Weights of a small GPT-style language model, trained from scratch on English Wikipedia.
Size: 15 layers, width 320, MLP 1280 tanh GELU, vocabulary 8192.
Architecture: LayerNorm before each block, learned positions, biases, tied embeddings.
Training: 495M tokens, 7557 steps.
Each number is 500 + 50 x the weight over its row's rms, rounded and kept within 0 to 999. Layers, rows and columns count from 0. Numbers have three digits each. The size before them is the row's rms in percent of the matrix's.

# layer 3 attention output (transposed), 320x320, rms 0.0339, rows 83-127, columns 192-255
097:520394503519455441527458579442438532451642574580501558583492518476530471525473432497610537590479504469504449463482534484436565490448514453541487407564483460455536513399520539525479560468586453
108:500418498444502481417493510481552527510461550534470512411582571555430562494512329484506523548447511525510545520501528540523510527488503526599469392508594519465484460549489542431469410494443523
108:436465469592455498404407494548400493543466462513494547460439457448534524571535453496452533473475459507469569508584382528426479560453527505528530494536511491442540506535538509514498591412497507
106:527525424464496506444494453428422570526549437511506501500457524474540489465504441510558555499441486530505540490494505511522523580411487508471565553445514496397464515555443530469532552421426515
109:481506500504552493535556418537512437540477482524409378436495534466558504542496509510402558449481487450445518503443512453431529474533508529493421528555531582584576581561459571455558440575466498
099:481496456465477501536475512535539579473570484513531468520438470449488526473528487532566420523454498492481460491490528441548526468524435456408442548537525508402474595553526551490526484487484476
105:466521471563583497474477472519508534540495522509499545485481498533529483498574511525422582546461393538429520464590497480505458531521533538546467482464597459409539470460531461450599575505455612
098:495451495477546442520542531508570493474458526510496526454501455486536515464541439509482379453521459541499537439462533449516535516549493478555457503479514471535475459475450473468482462561471436
105:482506517473548509620539442553436532536466512606545399420515532491544462525516547577442521593473490448491433443487606457524506488510489465501470450465418560435540505438498462585405507532435547
101:489491522426538526433479600392449475465409457463491522494431563436438476349574413409564525511510576515538491447482464541464499524526510537450506542561549529568495538482537512499405485491441511
109:514483507509522505594469556510519408475494453505486455391448431432476566520541552489510450461502496504464468520487570535489472457509506577581514470438534529462488542518535466494485484524536532
102:473383481573479470585510425543520416507558425547453463487509549475389459517556473516527390430520523598491551504517548477508517504571515544507475532506462510515580598571543473452494560477543500
110:461441422534449556438410515436564436495509532539472576457443539587425486554547446515530543519533526552565384460520425491501507543509547468525472487542515510545512501554513382411478496468526537
102:575533591469567479503561459477501524489463427512509510410513590452504490521468537472562511596530434508550572536525469529472413438557413512525435447547468548526509453455551501556429498473488469
105:521530465572559473389446501509443473490504468508544567540484477576510528525476554535504341594497512485532357510450393602501506472632485494513585524519530454475517512474538496494434491415520477
099:516388506527414531594471452473541532495466492498541551487453471484454500483619471429427542538508594512563507343502424447587545502503583527603552560471446501484449540460446491501440568483489445
100:497496468559476516433508524571442551493528483494443508471480472393524494442589554632512512463548433523454566529547472598422586462451499469441414606382448434478575507565531485455506528522479551
113:555447396535423545518549527445548456563539521483498528406478539458455559489540502495401542491536542498482570480445509683514553540385586538501428464526487496419569493557502472461459615470539460
109:525523594534528474635530480516535425538431439485518529349547519528524472511539459505445483494498546462553564508477401477551430443553495539519471478463466517381520511421412500517452521541457476
096:379465570531420458552502463444536543508422477604495503478433538553510465483592493495529431588473475563488514484541579490410555449552430431438372519422499519509509493609559505513514467526465421
113:415602490527489524437500467541482468564516554486542451479543420531589527494579492529437513576475506561445513460435444499525512462533425522472533449505439482508605533559497474449459461480478468
103:461400533543444479549540533470461554449563541465443422545407448502504555529487502476471604586515525469476489470545500483476444465542600550496515428468449545630455479519463408505509367535409470
106:548548472420531467475556409505515476512486504494471439546569615434520531533501560435479534581558518574482456537455481565602447457535482559519465571498430430485434543416437453482484524472539521
116:509547448556485457466529471471459467481547458532460572540522535479501519490490497494469463471453545493526522511591529487440554420451506485467531532602501540560515492519548428495586494448594559
112:479500491448550575515611535541433433524428538556489530458452465502585446559490411577688418476477451477514420456429442450579561494518536424563524495601458540510481448502509512500479416620536452
114:524462519494419435432461450500484558555418474486497526587415542564433491431507458499527477470480596421514440468539597529381529517557611458525408483542459466562517399514532588645499407565526522
115:503461486443582517545556602553495590492568519450398435538530489451510439428483584521537563432482502570501444538488439392516521538457484411545568557444551499462448456570545569421502529537480479
107:420457535507405445495516503545463520570537564490589476497486383561451527466522581464482575526527554575450433432409416410460552558478578504522515554456537522502497516516561487491394472443509550
110:491457436552479584599503526515539522453465496445473431460495487492585527465542436462533531575483463562451628455468533461440504509485479492585421483461510524471536492582438386493538606567515399
089:502475499515507571532482545443540575496539469393604498492588408474443540441387548584553478481535496510465507504541491512495533537493442494528570429492551541467482408454546553526523548481565488
098:439525493491457449526520449486492465534447458608487530546438549562538484561528582477545589499524562527461489427514487519439408504477516576531568476499502446466491441579470521508499524482466454
104:559515482505509457528429516450457539500553476483539575477478491548474497439436540467506521580513413493447474481458458470517518499511466477472414492598637582510526486501519489526528526527553522
105:494459453452458542445506438441466497471396465514542534555488473485416543549530397492499494592479488426522477553495557538426530545600436480489515511519592456498488539512571539477478510399458477
109:535592507424514454482461514478574487573529547502483466437532583565465493486508536430456498457534544522489474617485476492510488481532521524482533464492475622546490398605516525464468427494462486
106:461548499568542427500455496569478504509549479546541511440551520518474474497432513422441485459478541479491509511508631455458490543435387434466516501536519587538529573461566504547481527441514542
111:493464577453598485414407516466498529570399595503491448471517452546530479332457525503565507395503464563452453444478584475513436524463468436491452454446524550592442530420563494648507523616548448
106:497507514486463478647450516554556438437547431464516469598475494412551492422504502515614540453524517539482518535436484516653455469546511567425535562513544473431612475550506491472556597500575548
103:524519575575502505547486508511473593453552533595459525531558539458486507468580608518433453528404437552559541510520404425473560469495483514522510519599415380476565542526510512467523472494560504
109:435557514483505548484507389512470502580514483501480473533528559450560492473487558429487489485570410577484492520500512492503467466578435510332536532496475556468601558519473573529466511472517461
101:448408440571455494569503449451467530508515572618434448528505581470572515548537419433467492566468459530457479553554547512517496466458491529458515575474379422439511596618445522397515581456453459
108:512419499512535536575515486487371469593473484508430500531569479509510486462540536551472576429520581563475507481483478483581492582516496439438427517469527454559544506604570453450516527440513495
107:453530499566501483449535490456434514439520457477484522593514529497489537566544449568547543588466364498567483495557586437450426415399535527522501553501518494535485455459504506508479500458470511
103:528473471459410506617423555477467565453596527543533484452540533346544550555526470408514613540565437552567446511474476530585530462521393602520489467495477511466495391477430546393425432505463509
101:372477482606530531430439498471495550488454517475501535476632524489517469544496446477473483452539421491529527521549551438469451511461379457499577505460586544398488512477552524459490442432487450
113:545537465411571545492446531546585584596518533431497573579506422450448554485548535459564494554444419531371492439424424435504537493622482442542454548471652520502529577530601564573529539498527571
# layer 3 attention value, 320x320, rms 0.0274, rows 84-127, columns 192-255
102:564563464512474507575497523500503489504561473537496483425454513479525585566523543520387469470476396502417495501451495508493608499481490509432569527537539462530515428488505541514582553511554529
098:519577532419431449578570530449565484416480529413518586535512539449418423460440487497515459412476572459495472474490603490528569479569564519465535451455435550477510490438588513590519438515501476
097:519527524549432450515545535503515382491482544525560516443600480489481489432432520469415549483502492501545450522417617530503464480567501531573461445527461536606494528553632533487543535601572473
103:509485451448486538454466482457523572546508446533486479408408508529431531471483483443520453616458539455544466582516498463448499524395446478575529481479464389463549479548514415493553509459446563
091:567488482464538380497440518483479483459474406543541564498509541453523481500490512511456564505468552464541616508505481523388516560462585520566543513469464602530495475444421515537514488482522545
097:600469547541511589537492490532530425418534510563532494479480492450480489453427525556501480485523617393499376492480491493466422440429554562473595479473471465466454525535570494629473476462513392
089:494526447413429527470536415516527550499605493529528526520527536555427475476546498554443439498449495469506514494535499491464467533513453532483474519498525455456557546515555451539525467504516509
097:495414438519419575450417489479485481545490528379529583524459526482500432485489519483522608473520571471506498658491444576494562528570555550562472524469505404497513459483508522416593554421496470
096:537548543526484418569546400559556560509572560497469526495447465545537599465532506456445530490505443449576552507433509448544573505468472498553578476415536493416451522453513542500617363442458519
096:466474482464459524421497525486523499528581405413508499582503585499506435533515517548459531529495458493563456545569468428522521487503557487483517473530510495509539411485411580543499517503427512
093:577518465467469431445479551438485548484412400526442578462520490546530429452467510450479539457472506480485570558488412517463491513550498430499424518554487507502535472461451472519502435505455511
101:540530531524490452500531450519536536372457547549461442535495475493528511383483529531503436431501497480493630393537495545467439497512419503430568492463495520482541581440406550524557471526482508
090:490534474434478559542444550509426510561547506498446465460423447472585515562500490446468602451512554477532477560575534501539499551373524531530521503518532500421437558506451442521523550508532506
096:447449543391623534594446501496546467464508499417488537522563533464508545490544530542416566398558545425543615512599574479478503456521512574419425474454465495499393430471503491564504478535529442
096:515531536560596503477497410539523473509571525545453575567458611518634451386466505564487553487522494419512494509518478626465577515527510554403525472522528453574428533473504488527517410462477573
093:455496448435434416523542536508539568555522567454579494544567481513468486629494445453493514515495538470484548503533598481533444513566454509583573522530505355511597561497493483500413435497505548
100:417566544496492445454597550535475491466406506509432521575547457476546541533461479537621454546517465540528504452526472440507492482495549487482580456555546478486562514519606523487542404507483477
100:474452400366469496472451577517460543498572487434537500554426521490476490568442539496396463500538457498499442514534567541446523495507577479492520489541484537514462534541599458457544510514524510
093:569523512559507519474457511474414488417487550437513522446553462532566491548420535463493558447525434501544436581509538454601463551510545495619531519574505580486531470408431523350484489454560570
103:502423466494437457540465545545483441408494549532458466435481550472421455496431564432571540433533629562470396501528511511517517480531446471551514451476517493472483505476495540550437540527566532
094:505609489529621633556443403538501528508471501487486470528483502503481498443519459524510400434497523448486486581553498470514590498471453486482609497543572527450527488464512521511448660477435519
097:475321562477505451481434506489493467526527487549451564443531484527379495555486476509539632497524549392492504559475413504398509514463477491445475438464480603436501546600510490461594454470526492
099:484429540497499515437588490546559501617463519572558550450527522497392511507566490485531522439444394570490547568483514492443539579451563553524474468393544487466453530508434458470482465477473526
103:522462571442554605501519476447551523523616488516488473530529462530458582494558526523427467564461515561483556503500470544446587469596439574422508531469531528517394506515460449486565511401520523
104:488493470583527589567479547496550462482426540536431470429566476492585533617518451500522564403464432575480611571444442471626519541512478564479518457471502557495511417466459481493540463449593541
105:556540548482464472480516427420526518462534459560569505517457456507505520457522360539454514582512447416499497413520530569508504512556468568540571430505514488527576500411437565527519495470541495
097:519517500474557529560513444508502605352446523451475552526488536519534493510476471414523444560478432446509455472583474498524495509467529491545519502554469521526577457467521557512539428444467418
098:425603497455519527384546533545528564500487488542479578579480482581428595458517559615456474508504503508496472468469474531501477555418543487370516499606513567545550416447496566539517440549544525
087:527513536500507422526461466434585497482484403526503515538468540469588373457542449513472452499491615496456497478492503513522442453507515363538465432524431485491474478511498566466477523503444431
092:494439550564525599504636490447436446531590508537488376473390442571471542397523565513519418512496446503468426514479514443547501463507514436454539486453464594490483536510587481480507452508549511
098:393534490447518489516576516463557573494415527465423439521474455462549528543509428514491413461478513467579652484521557475429526498443531502505653430461475578496527537529474531457573454473452484
094:559546523578457454440531489510554469466527546429479476515486489507534531458528590583476490454548428542540538470486497539505469522457458582552442532507435522470489469449422547596551506462637553
099:529474428589525525526578495478455520507476510579546505513493541504491473555483458506470452547518513546510540452460524578510547490479504460540522459509506414515483508398464608385529600584530511
094:533452454532516544425457481502502481520433457507578556503455463509553621535556464485554471430518505490568532496462434453516543546512552501582451468466493363499580403524354479477502507516489411
102:598469439570470481553542408547523513441534535512516560427481495517444433599539449424547506602455434541472605570482395432552466469479453372579528503462574447499461544509445514434492499440509544
102:573466531424616510417520559402433566493480433505483515577513523532546497566531471533492461575532612500528490493459459500477560487555491477511514482410411504546410588422484544473396553509437481
095:466573517394501447500468506504498403616477491487515514495476485432546535548430464413572525451489618525512414589481478490527485533572517537458469495390468489489429414492441472506426404502456512
096:514507561466534446472563609425477497472405419484378611459449491470540428456478469397491573583508581434508518476520468510495514555434545503622450463500506467539539442567600450510503530463484547
094:535588491541531489558481591450467415563581457462584526526491486511456482444407584595523483533537503488630487466438561471396502435672539399462465463458494510564481443493505493476557498580532556
103:577531511537474489548523567501539509431434590547514532472426475503417513558521486475447473559496421496662552464522509472467415432512528461457561542465420482442517556429490570550333496578550579
096:541467556502450618522435568604507515455485568455457474480554463476476563407467542500484487462499516485496557523500481570529530566526467481505481564467463503462447530553483491476515427517528466
099:453503605573605459507549484406441431482522614459473486523471521598453436513526545531592471552469594480515487454526563461453495508499561473538523533488443539566478723477482502522459583513475523
093:505608515443482485468551503441572502482556479558591523539400499526526482394410441583453471500499604502464494488428581603524521480539535482516455489478427477558436503548423488478528547495602495
099:468510576520416468504471582477500430536518503543523472551448490444649501516441466553438513459490512457593528513570533504410419520397481490483442445476457447469436444462474467407528485429462473
# layer 3 attention query, 320x320, rms 0.0274, rows 128-133, columns 192-255
102:575460509438537545429426550548493461522503569553522551519524545553472514445515466509540545466480557531542528487449589616520510548444557496370487486529567508571520418484567434458468511395493530
100:553514436492554443493439478512521474510512502552468447453420466458553528486572467498429462572501439438401597453471395474476485463450413569539499459587517449513476451563562494398479522424457589
095:520448571481466500430463524462492581501517615446482540377471498512510502451481432433597564449494532546532458493484513538467491450509450446495552503456519538533475594534536498481528527474522510
102:388515451474515470541485500527496507403539481515522517473566507545575587551458493504494474505513599535500467518521559559587570497489437522444482461455418538524528546444452558477488501466518473
097:500521497517423451503557489502458433534585475491439485482459524421519529505507574507449454356461492516500460582465452603548473376464540504501533611502462484471489586585569517589489502650410558
095:505455544538429516493509567498408510499400582534498557501531477498510570466596591574525581482421477478502572497572428515469449551498487477504513391425459571475570500489484456560530532498391562
# layer 3 attention key, 320x320, rms 0.0274, rows 128-132, columns 192-255
101:538599420495454541489489508519498449553491546421422454554526482482564506542501543501504592544484480509536426542431518546482473540536529492466493556454509581505467616524509552544611524473449517
094:489465567446617537391542475542509520591435518422517489472558548446532499476372414465414538471462519610491478502546528435501514546625462459489446459513527484409466482489511437495513510481504504
093:503561452430487474539425424511526391482552495587523447609451497474534475478480574463447546468454479449553444520497440538419531512561419574489530495588554456529538385452486548500540480444440513
105:421527495474528460498594479476462574446613445457460486446537485474493493465500549435518528486367549561579555488462434483539380572421473501526442567513498501508489352471545620566521510490537481
098:554431497473498484536505477448547514433497565537505549574462346489511505454412454556566552490523501539490454497524563465483452422502621507466599396462510494518545399495471555525517463429541479